From a checkpoint of a small transformer trained on Wikipedia: RMSNorm before and after each block, tied embeddings.
Each number is 128 + 32 x the weight over its row's rms, rounded and kept within 0 to 255. Layers, rows and columns count from 0. Numbers have three digits each. The size before them is the row's rms in percent of the matrix's.

# down: layer 6 MLP down (transposed), 320x128, rms 0.115, rows 255-289, columns 0-127
# gate: layer 6 MLP gate, 320x128, rms 0.0862, rows 256-290, columns 0-127
# up: layer 6 MLP up, 320x128, rms 0.0874, rows 256-290, columns 0-127
down255 106:113170087110157104120148069114119142128097186162148109138158043136107098089103106165074114111135131119088077141176107140106147114146107131117172126091193026125180097067153173117155169175149062150149109113118118115091149138186136135101171137098127115163130111131103109115140161208165131126085106178081124116115175079138126154133095166105143186114120163154121109160129156118150133185156
gate256 099:084148142092146097056115125142120160176147129182088122169106126121119108156123128144162148165119149097099093127149128161138182056085108166119138080097116103164117136091013138182092166113099136141142194083133123108182192146091131158117127146158179114112118079053094148115159118127098115118114158131119113184144139138126151143096155169128072139137093120109154120165198087105118181096102
up256 107:101100159098078188070130166087172149139095154150129095106123138115147115151148094104151159153113137197098103138206114077175114089133120147071115179171125139133119057138153122094145169136167138115115088116114072154106128147121120076129145123129065140140117167103125103204074092110173156120156105109074142121100190159150033139185108095150106110160139148115075128148122147117147156143095
down256 102:116146125105129098142129139108166172109164100133115159109081145076092195133112094099132151160106089134121142144140110093175161081133107146117130146120188148191127128119125113158093131146091158057133119050098108158108151102151051135108082090112099124173103168123087150132119084118125122133122195141126099128000139137173189145160165139118125134114146186127120103146118134122101130136091
gate257 098:150159093110152094133130169123139136106094138203131120134132076172092188111129126131114149095179149162104106120135149115120145132142134155088152169111110219182048122152143131116177127106093175169099125160083097107090082131181108128156121065121025132104179136112073139123179146099136160077095155071166150093116154115124160118130152118132153156165125103174130161064118146174108145134125
up257 091:062031110115138101154178139129073081157141086180134141134147166146172108100074108133120132120121099129106123096121155102088122100112074162110138131181138106155103162092157113156095125167123047148097140117184136145136121071048135112122152147176133149140093077114167143093100118166102148124126118158110071077082112123055091080114118149157100119196079136167152141174117120126097107143125
down257 093:102137141143140185141138136110160157095133116123111108169168197222214063113111135099097080125159081144123165129169123155114110158131099143132135107103137181187167097138155150166160120125111162136143113111219189137143137119179104139121142143142107109179144163183116148149142099114126117147068204151107177147149110073136088093154116102105133090122129083127143115207173138159111131140140
gate258 079:211066072120103108188113118116104130081135125143159108120148104131095118149019139150139103108139127144114103125088131158168165180146134124109134083125155096059079117100148163111142133152146091091177127111112070128041155143152081105116164131125111056133071079126154128114164175129114125158131063087139106149129136084130087115140093138170130159129152111065114145146134141109169100184150
up258 084:145107112135164180117144150113211166148173182143134074130117141172120118125130141128202165083154161215143133162136093104125137132155094128095162173190096080151105156111112178125133120100133145138124092140109176111135148104069097192029141146134125136114108081081129107121146116176154123089141096143175156116141195141212177157102180137115130123127135108142142164108157126142141122164097
down258 087:117102099120100062138155140164071151100102143121172133075146121094091150159104145131138133127119182148109151111079160153118175122118147164139065122108091165029127186152116133124140175173099116124153140101081077117068167092113093118182141115117124072112094138139140138123122176075077121156119050129088090126064176124083122108115106101148103110150099169091069102152119109065145104120113
gate259 095:129122093151168099137156149174152162095170136149096074164151133121122193149115166111168166177151118183122129146164135119174140190117142129103148137082119085154117128127144162108124117131139102122127198192179148075108110150072108155089135093058098202118120131144090077132112048131109123143158114068088156104123199147170137119097183122157147087115103130146100136111133120096204102109168
up259 097:119106111157101121137165139151105117146129106129138095090126130097157113129107111199110062072122156068158147104152183166086126093130121141118132127128130061134099143110143149078158255178086129141105133131185170133155105102126123109078112155120160171094078128107184055141088081138126120191067115119102104140116104092143143119153159106122069112151093109166084076172143132161133144129094
down259 095:122153222187108156128145096136107224153105098140167094118137136137147089094170133092110190061146111133155164084180093086158156061116163130097094051076154164117120136133132132108147126090096149159116168165114111123124147099166089106173145120086105121108156093167094155136125167171110183150135136135181092087149152105110110153088111130078109103102159178109138135120128127129147072101152
gate260 106:142143094123153155061167163142149183086127125099157093188091220091125127126184189154183090130110152149098170134114125113135094126089113106078162189192103132146137167116137105153093197080108166190088112152134197100154157164139109131113165153137110154125088149090114124115160122147088162128143143172108161119144091148108150136139178155131108114166138066099144149123112066091138128109085
up260 108:139202205149091098147166139156072126110123106068173148147199140109094091221110166151121092148104125098171149153139171111121128099063148121127146119127097157126096175169174125173123155140167154179137129095133159127150167109090169099071147116136172062108104159086108107156106142115115082150117150173144049148175120154115171124145104067102117127118117098165112158130134124096158129126098
down260 103:116116076123148146139071079103132078167123103101129177118101123116077135121139125140115094176093147153167159140136126122133126086088141175128137148129108094091067111210098176124172152131123099119165131121116165141112186085124102112132128094134153107105128161185101099153090076098104123130131105075086158202126128090136064101059074033124130162161169148125143119142138146066144157169072
gate261 098:123197121153191119089181148079119137213170130135146154124173126135136121210120142158067135181138116166112166153081134146193159138166149202080147168088190096123069110125073158104115172120131150166098144132112106094121156102143143080125135074124115123083115110154138102097116166135115145105127110096145157160121175147195120146096186156168107121120129104154116146143071100090102128127157
up261 092:092134078124160124144138164137191151126115130058145151161162076139069121078151127145124121073146133146094103136142140144133164138124121130112137097128095177124116118175076150175072119139143118077074063113166125087092124179124070117104111100128191097128088092150166117180127181207191131122169132165149175065140158079138156130139123141161149103126173131138107115152122154140173133052086
down261 097:136106078103047129171131151181073118137096090133125130172125149140158159140136136175117136129109182115106151111153074151112088053065123126116106131083143123057126195119124120079103070084159130102115103119096146093120151122125150081113159179113146126068108100141032084101139101044114133119144088129099098143127063125125095192088164152107114122123156124095154113159126117116114124150090
gate262 102:097193104142175150107127113116137173126144163165015163123082117114186144118179123129089154105157113199123130119176088098103162141131142121106147150088132172152119110205119079109117157147115119113118090102185091138163093124143109125076105102131163153116139101099136163130132088080200147111196159137125147164098113077123188060151189152140138131155166098134119097128126157109094149151162
up262 099:191103084124177050112140144091101110129097147105141144196126109089140156130140090134144062106155154144098176092116079124135094139145181154131089153172136171123093191096128066167079107096202133127172134143099148150164189054100128079103137062159122133140107134158109128140135104131155144101140147102150103128165141142043121098082113145098122161080085077082126154124134128137147123117108
down262 102:143075123154144148087122172108154097183162121157146101130131100155148168149128093061102123114130115166151110117106062110091139093105152082088122219138115121139149105017130160127123062106149162200198141117149147125161129126129145134127126087144132068125142132114125096183078112105133057124143171136154087148136178156136163137108153134181133165162115113101104105143184152098179089162143
gate263 098:117087140140137141076139127137118152179181112109139105170116108119126131135115175144108161175162091090114112116153060153125110126071189139134156121146093142147113144100155135065121119052168123138148135101146119116151189106144116185105097111143141160083100140092155165109070111167188176104123158222167092131131117153135111171076168174108186096089114106141039116112177123155173144119156
up263 101:161048124115113102103072112097091076127166088080166111144097138156105122129055141105155178137137082087082089072128117128091163058092101181143121107107161114104177105106157157170163114074125134141106162112121086099115174108172114120164055119137162125124155149097180162120146124173194179136117099169094145172193125155140094143102135130142081165126148167158096099112131155124142146141154
down263 103:098093171104085105168078165094126079117114120120105099179142092136109146078150123140149149148118150050161081140128140141140109116135080132119160104085120146086120157135106104206169148181126117130129085193130072103105111110159120145159157068067169066136142115150111142120132119134122122154152137078124150117145177104116133090121109086162090178060161099139174090145037148089096088108074
gate264 095:112162118097139148128099102126142152145170149127116113134112139135151120126130095144177148119164095170167114032147062168180186116092160167152187120154072187156078111110113201128151094131126141165112068138152163110158106123185167101049145127114134114121110145084101099133192087106132098146169133110165102140139156090139135122129185177163124108129120094131098110120216095110150153133070
up264 098:106093119069048090153113074099150093138132125161128129119127106133134096129048102117138142148149101141154124065116115134176150206102133138122163175164117131098114115074165165138121110124187134183164178132126195114123076128117069127081109109112101099101127196116087133081183127119127078108186095089158092151122166131110103086151165134155077124080178100122080109158133109104158122169148
down264 096:119069162120174135153166101132158135085118137136133073126119099138095170197134213147152127091124054102154131064148122088131105156117177158169063155100113067077185108136090150131135169112113093136122192050093173163125114097093075080139152143069127121133123121127136150126126136121110117137073086136146106125136163169066115123127157088147122134110136105101118102133076130065106129085159
gate265 099:093128129136136160074150094081185166128108184160078066115118153108117184118178091157149122142119122155094149138130148130134138171126161079064129119168148171138126109181084132164125124108111130135068144126093093103167116107095107076143152152116122138053082134122145153025085113116155134143123122094141113104192113152097163123118132147158189168081166097181133112074065167145112100111089
up265 099:083156074185121138140162093133127178101161082088151118107109174184140087143140112126106077136128130135135109101150121118142086081130140154116108080085115103126169173161102097112167148174104149148110060160112149136200158107104141118191090153110097108114092122131174149127110112105125153113132173107119204178091097180152146133168111166111147074132125201125066064080162090129120135059125
down265 102:099126140144121109111107118081145143080118144094108148103113128152138083172162146133188123166129094114161078138147214104137130096129113145068165171159091123114106142170103140152100088142099082121152144127086082125150124110096100133175119157102051132143136144149138132085084105170164076153151128060162159090167137126114137165194151203151149110144157120190136106143016124127105151146183
gate266 094:109115121159172160121094141110098138134125136128094080079182084134125110154114121119079154099171115135128090171127122084124180079115008080137160145168096158163132146097121112109120160159193144159146152108119180120155163121096090154122077149176164128125158134138138105118118146111165134141135146120088149132127065122114085112180138186168157110143154133085061134129143184138139096027077
up266 102:142161148157192179153135104119165124129119092169149148137078091099143177154114160183149176156093179164159138131155080186123122115141125159105164144129092127156204126138120140128110101200163122141152124149143085097097131175119074087148107158124178108086153113063118073147146153100063133100160082128110172177132155140102170159129138181076143080077175085161114082115138109115115169158134
down266 105:187151124147118155123081109122115108165180109119074098107078107143153102120145095161138141147108157136210068118117059144036114184145100176164130097171106115115160137121149161141080124068197153120134080160076156123113085136125127134156115196153142151136139141092175146112111095162130104114135121141114064151132100121146106111153078160142198087084129132144059121082122104093165091121122
gate267 105:132123126123138143151137176099097092105140115082117140126150090081204122104170156107116151113156132139149146112130106107140129130103191155156185146123111158169108103140102044146039142073181132166110160123163134159138144130153170106147028146146124152160122128092111164161147179093145074093148098163098179145191094117131123101136147143146155096167102119152168149180124129148061131077061
up267 098:147075136128109181102110109099145114079110093094152120135081163191168059149142160100098173123170110110137168159170134108136126139129122090132090101123144073107131163157096138128189110160160159128173087083170144115138118089067115086119139165175146132142151147159148163106111146132150155140161128194191081113126124144133110058134104155100202184114147160078125116050111106176119058127124
down267 098:109148166166178085136179140156111120113130121176103150159122109077111149071087156143192117121163156150171123112160154129133168130122146177163144169128123180129126119143110074101128165104135091206158156170137101097101157106167148174115107137142112132142091193152118094130135119100062079074128152100116124134142114128118128157159155158148120098121074106221146080164062142200089171108071
gate268 105:133131122104130124082121136098115152140166178211105174099169173096136139115164158114174142112102112157098104152152139158154120113026113135092128076061091157224145107119102122136132137084136140103101147135140095152162168118124200142152116096088087130117112111209144144096173153075164104132082163086146185139134117167143121124129106129131143125118109173146149147186180062133162139133090
up268 101:164102109178077091180175137128107142127107118113111143145136145123122131064128154094132198186184181151157158108102151073134115150164168196111114139117137097144122173077150076137086154081132129153114131148140121134148146090114167143183122140171161122178127146088144108164195139135203137066154159158112106130118101090160205133175130099137135126184203173154151123131073111140118129098138
down268 103:135098175112125119130179121058157173159154136162095107176173164135112119156070118087137139185126143129132102080144156058186152143093079120123140131120100103145115100091113120116131120121191117103084163078184122098123143096153195097141107120116151161107150101154053170075144128144133141137136082137147150135197085087137134143132132140089170146165065128219076111134157102143084158159141
gate269 091:088154110142134117117077151121162128100078092125148099134114120117121087153068147139145086075146121127141085125084116107057115113101094126122117134166131126101117180126130146114158119156153171086174154040145118149129121061065135111060147156138128125072096143161211156174100128112106104146134114143156127113114159102202159102171153098113151112115145105146176146015149138080169098094113
up269 091:130153120111107160171126138073193166094133122105133151162146143115088096120104093160198083158170050056120139174124078106114123126120141129133094087096163162170141090101182103086140194154130093131135091124131200086078168124116175118118105109116142095094111121152163182098132118195118132116129116098112115168162119115155170115173089115132150138145187086168134190126118084198139130147107
down269 094:149120085113115116064086148136046113136073092096171104102151096159131094129118149108112168153157119131081106122106147123164163104134194111126076160169102135111150176145129126148086129107099144155112111080112031108147085080072110137115085148073118139114110172131103125214128164087095095124183143181140186125140099120175105161154178135139111169153137080105138133097113124109173086165150
gate270 103:081093117124142175119147143161122157151108153155134164134119096149127088145141145088101095119103082088161094104148133115072161091133091169081100089105100168130103114150082210110141202135072173177139153063158185117142139067136164112128116187095154101136126171086150156149170156106057069173128139167177133102061148129113135148150179155138145159146117089127137132131170107153100106114082
up270 101:149148108170126063102128170160157101166105101147110078118121136094184125048174085117139159159156174121094125118143145132096111100136124121088094164118141144143142121134132104125146100167120094166090148132175127126188084118152169125178209119153185160130182151136078126130128144107102138151040145088121151140139113101128151123086173148159168147187085177104118065046157121140107064127129
down270 102:154139119171123076154134126167111113144101172069082166090131094089096153132152102115142091162167147153156116120115133192129093149159086134137097135094173120041102143133088109159151099141197127133073078149125113080132068153145182120142124153169164154164120136163136157129136153189144073081153122116109131160088101154119107109052180139126144131080186151148091080086121095162117134161063
gate271 103:084116150110166099135098155158172189133111111096065153116120160126147123164197067143101131158132135109106130077193127110164094147068049090094159181136147131155124126126113107144144106092117129087145120141086061122153107115108094097146099123192136178069131176116090126121086096142094149098130151105218122079135122175110105070143156171158177120114101099187147172116110139106108111147141
up271 098:175093125085122099140104110161204180134124119073117153058137137159182120084127101084131102118096176079085155162146118122128113162093056099102099141160154181111141140102137173099173110109080146103177111107127070146117076091185106113140126125120099103117155181066114116080132178143162177108113130103156131071109147192093123087102128126160117129129124162127154140112090190100110075092143
down271 103:159104107120137137140086155202088090124088137116170127154160113164146216070125090131172118167092124111118133141075126137093125127129119165092143120137112160093150090178142205078159149084098107112165160136204152146136125069112124125153149058141144116132165119148128113105118108143141147212134128074122147126188093137122127112133129181185086094156128048124156090135115182090140083124153
gate272 104:162128150160151148102044109136164131104107161197046100174128126157156162159132165092132123133134097130158135144145106098159127149152116153178099112166109159149122102078108164077198153126098189140138138153122133135186100136064135150128123115158130199116138049109112116113164144161186121169116164081194121118126101097166123130171139129131176124134104113118072151159154170084154172082080
up272 102:071137166146111138156141164106115089123120084087137185110113119161109154170126108120105118180134133079065165109108130132164078078104109149063147118095190044127179126144135103149145101112128137122166101105119137132144111127136158088133092062112140126115165116120096097162131184086188117151146122186203141106090116108125110123151188118172138155093101194156111165060123145096129073122193
down272 103:081154137206189130089145093134095160155154153150106160179132152155168096131125095153091105177139169099176175115123091155128164097105120140145138098171143114126182138123100028163184062087127137043109134080158176138155078171152108154133121080182117120076157116121146146116125100100127121088134175200131105135151113147117131093148126102168107165106083136142101186131113139136112129112150
gate273 100:117141151155185142166104111148063124194070137165124155155162093108150178175138081152096121163168101145126132075136114091162129113113123157111211095104156093190105113116076098125078087098140082148146151151124147125113139136112149158160117149116174161152115179097089194173164108160135139128092142110193167142159119137080173119110151109113115115132086109185196164124159176121066104152117
up273 110:109129154157077135177165161110116117117117137102138127128127135113109101087127124078221146128143116151148209113133099111118111149126141123068087146159120164176102128051126185174175104099120118101138105116122164178133113137035151130152076059150125161141161170163075137063109139071088099134133136156157101135104177131110095046200109155155155148114082103103143154123117107135136142119119
down273 109:099131173149132108138111130100075120117082140069164137118123094090081150204106176120116092162139192125192122126134119108115156170100195126143095137154116149059085128143107103126097114153132156136136115108138138118190149155082128158143052130193085124101116124141128075107115107111135124136221159095113143104186157176113106096116123167158088218107090157154144157149094140106140155116075
gate274 099:137117133168153192080092079142121137154099119070103180140144141135141129097135096121112110124139160062096149052146167140057147140144125166065155202137075169116133165085098143132154137193154082131172127089163133129164159076125163105100133066159124109180150089130147129094088170117177105127158169085079093092113096169125120132127127155154096112160184108128132115091146145131082171086138
up274 094:136078092150180118180123169084171180133158121145157185126160143097114202114116118114095149136180148198109101128070181113111099160055141187182073116151131149154129070201144134113123167130151093130096156148116173102125110100133151171118108083093195157159143148110138133169137122077130149124187114116154130193087144104173138167137140145158153171124110129090135134099120095143119161109171
down274 095:082054166114128137205132163150113091180132137122118164132176175092112164159104124113098064133129109125131131087102091107099095108143127075137133070162136142128174087122168153137120113050116150110151180167108155140120187171147193133123169171135191157062131155118133154155085127131152170121145193123118139124189134103104124117153203084122102118161132138172143142110082137106176144163089
gate275 093:158125116133180152092105140092165144140101216150107096130109163139082107123083134082213130095117163126152216113154109081116146111166109184152121128141135139161098178152104183070142156076163146124114062167141136136171105081114126173085111085085127087134143144090121127164144088153118120096116109105101126089098167161175145166167159109072133120134114102149099116164205122134119161090160
up275 096:163107131129081099111128081132216148156138127154142099180126154098094111110100149074116085151077064186207124071146136136117150186137092129154108133138200158109147110146133139129154071155105186157101158134139122118121087120163150119093136111109094115134178130162150142168114181144152173096090083120071111105102086150153127111105101140089130074095136130110184128149091108089121093209167
down275 095:178130085122097082119118138130078104161131087123187153115123087111101156129170104082131146127125126159117131172130152139170138112124146138086076167054082122058157175155096129172141142162117152127197147085147088148122131135127140091102070109161145094159117098133152125103090104114135139108202101180118175126087162162089168137091123089120165117189102150083181062156119125092177126189173
gate276 092:133172090102147141109060128107133141113099074082178154133106121132101143124133124183117128130187168106121176134141145139146126166112156149112149132156159130151029130094171135141135153087125118090087073185094175086153088096080139189157032145091105125080158143130121130153145091153120145118154168153158130145101086121207123129186126080133128190153190131184149117143132120142157143144164
up276 088:133121146142110122129153139088157135134184136161152112125159131112099142144120161159131079051169139114092134180151154172102181133155145158174112145089085077095108087113127176088146168144112170090100151101127164115068115138120127123151054081059148111118099170075118147145124109174102171180191130140148087195175126111118165078152135071134086142172116080144196107129136177157145135120159
down276 093:151103115152139117110151085138105103094129159135147086139147136084172131144123175151090160190136013154128145133103190148174099098125094085089134119174132132094198172156065104132126099116133177133159145081113095145099162164144126094134138101163112172129137147145112134158143191108068092094095100153099129086062145079079160109119169144115105061067117141085131105152116153117115116157085
gate277 094:123118113102144115163128139161174118126101139127173152207107192113130141086108156160115153115190170101141096157153180158119076101115167132150108085123155151197042137135118069105089134103121110174093137152123158105198083095106166120155150101118148147125160145112120086102138130102130084137115170123081086137112100087178076138126144152142145121173053193133102200119094088138096156128089
up277 094:136046107128122133137154074149151115154181127105220150103143094194140089131152131104148115097153168125121154126145157139136084133112116160117095123118106146063136105170132172144116198085110124118130090156157120105168149098115080074107206104104171108126100129131155098145069145093119097168172085170185152133123152127182106078097121109127090151152124118065180205145175141086130133142115
down277 098:100139171112117154171073126100107154151142150164123075128133103135142109170115098111133154164103091158130159099105096179162151175111125102111143172070076130190202095078131086084167132124185122105154156095100132119186074150168138129122150137126125104105103087162173135123140111157128124152167255124080115156109081115118169083154148121122150138120158090116137084145054145136144104102177
gate278 104:089179169119071183055133164128151170181125158061098181166124165079057174128130114126164168175162114153094108117117146101163185114154071131153118122100131115159061162163129130100154114178100141170162085153129122135140165117103159147130093140097139176122130152171106166106122128170115134116116182118184079135118053132131171148123109113165113105127110103158154096067127109182127159119150
up278 104:155112123134147102172111128120198154129114097148120131072131096082141113132136121172102134096130155082189108098185109108106124105125146064121141163113133079089133157062100122078139121110186091107142094116171102059072010099129172114098150140125145151195130116085129141138129086137104103189156108112118126114079125134107111090173123084039134115134151127141148150076120142162158153157145
down278 104:116127103095101164129098123113080152106126096104127129139112095080147131157086144114126101110183102146119130125151101170094159112131147128137133120077119101151169128166226070118142140094117143105172119148092074093072103162131120133164103147143121190100162116115065121125146150092112040157177085153065113122104107085019155143150064143098154155137132118144102157145080088139072178140137
gate279 098:113172155138169194146115104193203146155108187147111064173075132148157125138142152131153152142191090111138115189131128128172122143151096070111173120081099147174192170170173123128139078110178145076179151125114081076144139135098148175110152141116137141126115077153130136148150154129140118108074172127120171067118202127121126078097170123117164135123086074135171131114138114127153109114129
up279 105:133129112127160135129160094120145130167171109071105119155161128101155120065194192099212135154153140105140152192128104100075128123168117102129118096102126186157159148145145131123153108092117159086156153162145119117149134076106163091156100129137121080126111167095158202094062145104134108133081140075097140105165144113126184093211163139111126097143109123146147180188108120066055114111125
down279 101:121121158169116162106114130067113022090119121126146137108143087041112103125118121162085120162127144167150139048151121169168154104127119160123118152141170073067093120151085162134154142096116127097057114112108093140174113175207141193158092127128083152120138167040148144116113133150130122112160064095124167116156141113128121146135132095104181129180149145111148157124164153145102163134116
gate280 099:123175139171127119094087121132115127129101165161104150132137092124130138136180103166105033159163132112104182127103129115084143100073103144062118122143119102218115138090127090122139108086157174089152112117094110092167097132080183119151088147154080073143100165163132170105159089135141103063132179153087117156164095164110112141071104114147204163096138170146129112104133102134144163096189
up280 103:163109116081139194127117150097166141127121161115121170082117083118101104086103194140166146107148123105124162134115137143132167079153134055147095119133128183157084131130105151167153123099134117081132111154112116087171146130078125114146141093140094136175142134135171120082076228116128108125119161079110036156073153140164074099166149096135126115159128129094166188093086053127106124082159
down280 107:153118107118161112115145148155108145052173079116195143076130101149115110095136133137116126188126168178139113096174135144102172060162133099133092113181130141085096154198057093155145132098175171123102148056141071139192113117142097166139076087143102162166117155093092144111103085101145119074141112124111157136144116139167081107099136125156127145127113131176167112129099068099200156137117
gate281 103:097127115114128129103075134109145152120122070126127148139121170153164186218147152177097085137121180145081119064145091176165123080129110140120089095096128122165159065134121146128156100148113143185142139169157138124131105145110170119154073088131099179137127064087046098131145155152122127117219168136161160194119098139161133199141109092126170119129078146125155142113146145074120119109153
up281 100:114088151117137090145136130147145109126114088063134058146111134125167107151054149120124115139118126126083159150123076090146135099112100098149206119135078083128131155138152119097158026118180152145155086088119107089119042122171150158066149148124113145117114164114135146081159104191172165095148145170093152154086121167140131123141145143141113150138165162102152091084170132168116070110057
down281 101:106113083075201139120057160147143132101196127105105117091132160145147170123134131125047181153124181158172088128167119187124124153103141182144127122127116120094108090096116146147142099135109127173161157179125131069119051115185160125104090111107125121104174182130095126097134156091099146139137124111150101156170084128193119129093096111074125127111134183082100141116175121220107128147145
gate282 096:086110130129140080096094183219172134141128175162101126107097114114178127135117092089130103113083118049144104193118127120098104188080080101072160087116155131138101139158101093120113121087144119143205199117106085190130155132159130082134174118172124091121115103136137091135109122140148123168112161130168160082168080163101149105063155116099153120144122135119145152071125170118109097080116
up282 101:125173099076142168104115188112118129143098137112138169152160126166132149101117174150155156080107165097146130131117150132144088076106143123147078124106144184117143082154045155169096142177150098112128138056134069138122110129144126048159116069117105111137190078136087137203114150109137067149099166134102073119117127134132127072137088112084092129137173127130107118111112095135048161080175
down282 097:167069093168118085076097141119080115129151124139088115164087096191090120091102128138147132153147109119145192122145171128151130125116124149107147154167149130059106140116089126202082155164155066187130171187124092112144138099153192142147133143157145120114072142082114143110156080104173114128107170110108175130069139131170103098134099128120091093174127197140144108187091094088190125117156
gate283 093:138147076150134190123157115110127159155136198147095132105052140143122147140131082125135152159108144155143194138135134118149135135142071085163153103162103162122112092138104125113127132091158149143154139126137121116158157067136100085069162143160155178140128077141096164059127159152219119118075109117160146111165140059171079085175122195145139067116131127139150148159215110116120097124082
up283 087:102101176106133151129138170127144145128129146106081082158110106168150114103116211133106114159116094188153089112136156111124104032061176147129179131141099123180125107099100129125125107135111148180105061093140106187154149148095190110157091153139154133086091183106098140138191112131133127122166150155133104124088113155065207152128191118096118183166143152104135087103142093151145173105116
down283 095:078158130160165145170101134138125155125166115159122132183080104132151078111138143141141128141084131098144132122140138103118149089085168132164158066190115142149143085092083102069111103067089138108110092100141069057136136077085169075090121089122092104147117058151119099162154126123169100088093134130145089133182074119133146115124088168101119108136181098177189129116155130168087056167125
gate284 100:127174080145082143052044135131137139114155093108088162062068058147105124186160126136100150092157139124112107099151128142113114137119104131121160118130093087137109117162107168148145117150152150108140107107155065115156124135152120071152104116150132172049158128096095169104126172132140162099143146134133204173121076134152138140106114139129122078115130059156152138064197171169157063137116
up284 111:171127107107084079085095148075105126107150139124122152085168191139120150131108119093152101090106087156142113169131173121139118111092132164138106164090127051138133107114185184117113136131081164127158122084138113144140118067095146128103105038078169088109101100091112122142091117106212130139134135087180148160128143160196117149125081160148146086158148091145065151129166179148182121181126
down284 105:161121065101067129129131105098090052171125102128098151166186181117105179084095142130128090137099147142103074121125095144120097054110103104168107116095119130157157133133168132109107149101134080161184093141116062142164113140089126170190097076079147143123170149082151111129131082105122131145129137154133149184165128186161073151074128136103183177086114174137125102133096175117102119167103
gate285 098:068144063136136156143100141122204153130128159161099088134095109147127122116191170115125152114207132169107087168135140057107162131133110067104121165132089075121126158109101126146126074118174148109121144126155087118173083150127146110115122148181114107122125175127137166139068109113178069106084127090214133150078166106183117086182153147137172106086140117099145147131092142095170114176135
up285 101:099144136128124115156075150061084105094120123179118087047161149151187139082081122065090095127173083096050118111120140105186128161160098111150099117117168142110065127116149159098101147128134162134161149127095123101151103138157140121101142103154134120143082112098136163124111099138120094199149073079187075133073127106121127116161117158112142130121107133140120132079039096146086152182175
down285 102:198113094096123082163111152124109146105122218121140103147117137113074149142122149095093063131114174152137072120105119120099163132163146160125095103187110172145047109118078165111068140134108084175146068161101175124121123078161116142166133122131113131168144135082104107069110109130096175188139125127150136175121102126117086163080105112160080125133165123061112122172152117064109136167092
gate286 106:133152126139165122142151153121165141139152128138143174094162061143134102118184145096101125152088167105150118139121144124053137142062097088133152139197111103134085084163112123134133149119128158205151148110078103086181150122141105177128093160103117068162144119100038116093108099115094154107154183096142143159127119155124101112150189167114063103138083161123098127090183140124113135046068
up286 105:106126166118174095144089118113149128061141148120113138073121142175128113162175102138140131105114110113081148151115151089054132113066134092118133094099090118114130148150159148136146150144131090152118111115035053102087146150166128046041137126125097147180088146174098131162097149178185048131142104153143190155147140139127144099084139153128081133136144109155118120137127124155188073115165
down286 106:136125152102123021142219112119097104095116106113092149133105204143078172151115155095128137111163069078099126087211130168080137162082133097071137176067141154083112091059155137121124139086123146162125120118162155137157105122113157092073168130147101158146118124147132142149118122157150131139109120144166092159099124113115139186129152156123108171124108058132089114125112139084132077124173
gate287 095:048200144141125124095163112143112125116117162172099117165150100154108140102091118092093159136181164118161137107065094142121097176126180150074127062146114120136132114099133114115159103162078166130148134095197083156137160141100156124118165187100174127133132182128147105156120136121173116132076132160163109034097189089115129071148113116094170117097133119097098052100114127125084168132097
up287 091:135160116151108096063087095128124136128134093062103157111170127136165110128184117160074142139156115142107111061128103135087148077143129126103111127068133115143145142157105153105143065123102132151109121095131070112127055103084197163166086156154092128101178118163163178159124168132112111125127147210124108082132087110125106098070104119161106144096080181064092073122128152118205131161140
down287 090:177155109165164140134152141113142208120112137179105100161160074165079127117142117139101139122147122100182115132128151146198060121133187137086121077162120100185146137089104153205129141132112097132155081161141139064080155206123095120135098159108114139147128136139179092106107156132115135145139104123109141042094180139127141112196147175135142180085150086157152138120125152180112161095165
gate288 097:141109071105158121099136147120096151099161151171109140119090101154145148140077120168093151118144085066136119102136044143106080137108131155135122171116116139111113093127059103104092169116126142141194152135134035107132180194175079056083150119172139068116072070094116127114110143152148171110116126135152080107181151105126149130121189181130133176130177099156154137144119168122163127157116
up288 094:134142060139045140079140138140165145094097177070168157082131160108125092160111170093130138082092120103129153104135115138094172090091089196182130119172053136095106151191136153058149150103147120178092121172160105092122112090145119157143095097150093097138167087107100136131121132136199127169082125165115112169096096093118123143139099139112148134104157086125075175140159154134107138072143
down288 097:195130125162120063133108083112110158144042090120136167106131143162110098135114140144109166149091094094109105124121136135113106129157128152111122137113089125159143144133112152164138208168104203109111099107102102108137070159124084100152131106173149096125007121150145117164115121177078173157150175103119112147080123130131080142099139167147114150081128133126191110178053084096119128179156
gate289 100:114121142127096126082150099080210126146140071137084092135076116099111113157123120114116146157151104134136130125181092159137095085158118181165106155127076079152117181132060139155123072103112144087067123107120116125159145152169123131126136155114060100042170117164113129130151123139150096102076133107101090171163155151126108143082136158082101103194119165142106194133154186127140189112071
up289 098:119179141139143160201105082095176154211113108142158208125148083141111130170188102175126119147156122124150163136153122157077120170114101114147122045105157110149144106193110148133152113114071113086101106116128135076107135121163149133146084131073190149099171127152123143108104043107089202109120101091142145129098069117171129126117086181127143120147170114185124137124136121132109158135155
down289 095:112100175157160129134138137143174097141134109126132073144112154090167134173109135107168122183152147165157119117139143190204063142147212123151134186169109147125109216117173134125162138108123150140119062075118163149199113159123110114127111100096153111128122153091099126208148160134097073179092074126109114130156116096118143148108085140104157154121058141129134124125117190098155082123082
gate290 097:113108125136102163116071108124093161112156166145106065096114130119144073197154145092102133163107108142155176105105121123132168141130093140095169144094128133142172113142110169107080120061093132143166111111111119154147149148134138120098140152189200134160127106097105135141151154205129106104128151138089083076142075137069143142142214190089132133079129142135201130097114189093176061143092
up290 094:170133140102092158065097061059087126162122187112177178123149173132118079169111110147120111149184106165143181106140114101084107117141095111134149131084198172135164104135154162064158073096095074140161111137054149067135097158143180110149139149114101120141129124096109092130150138123130168104104119098106083099098085120059107126137126112144148119120146134197174075097113163150138100115138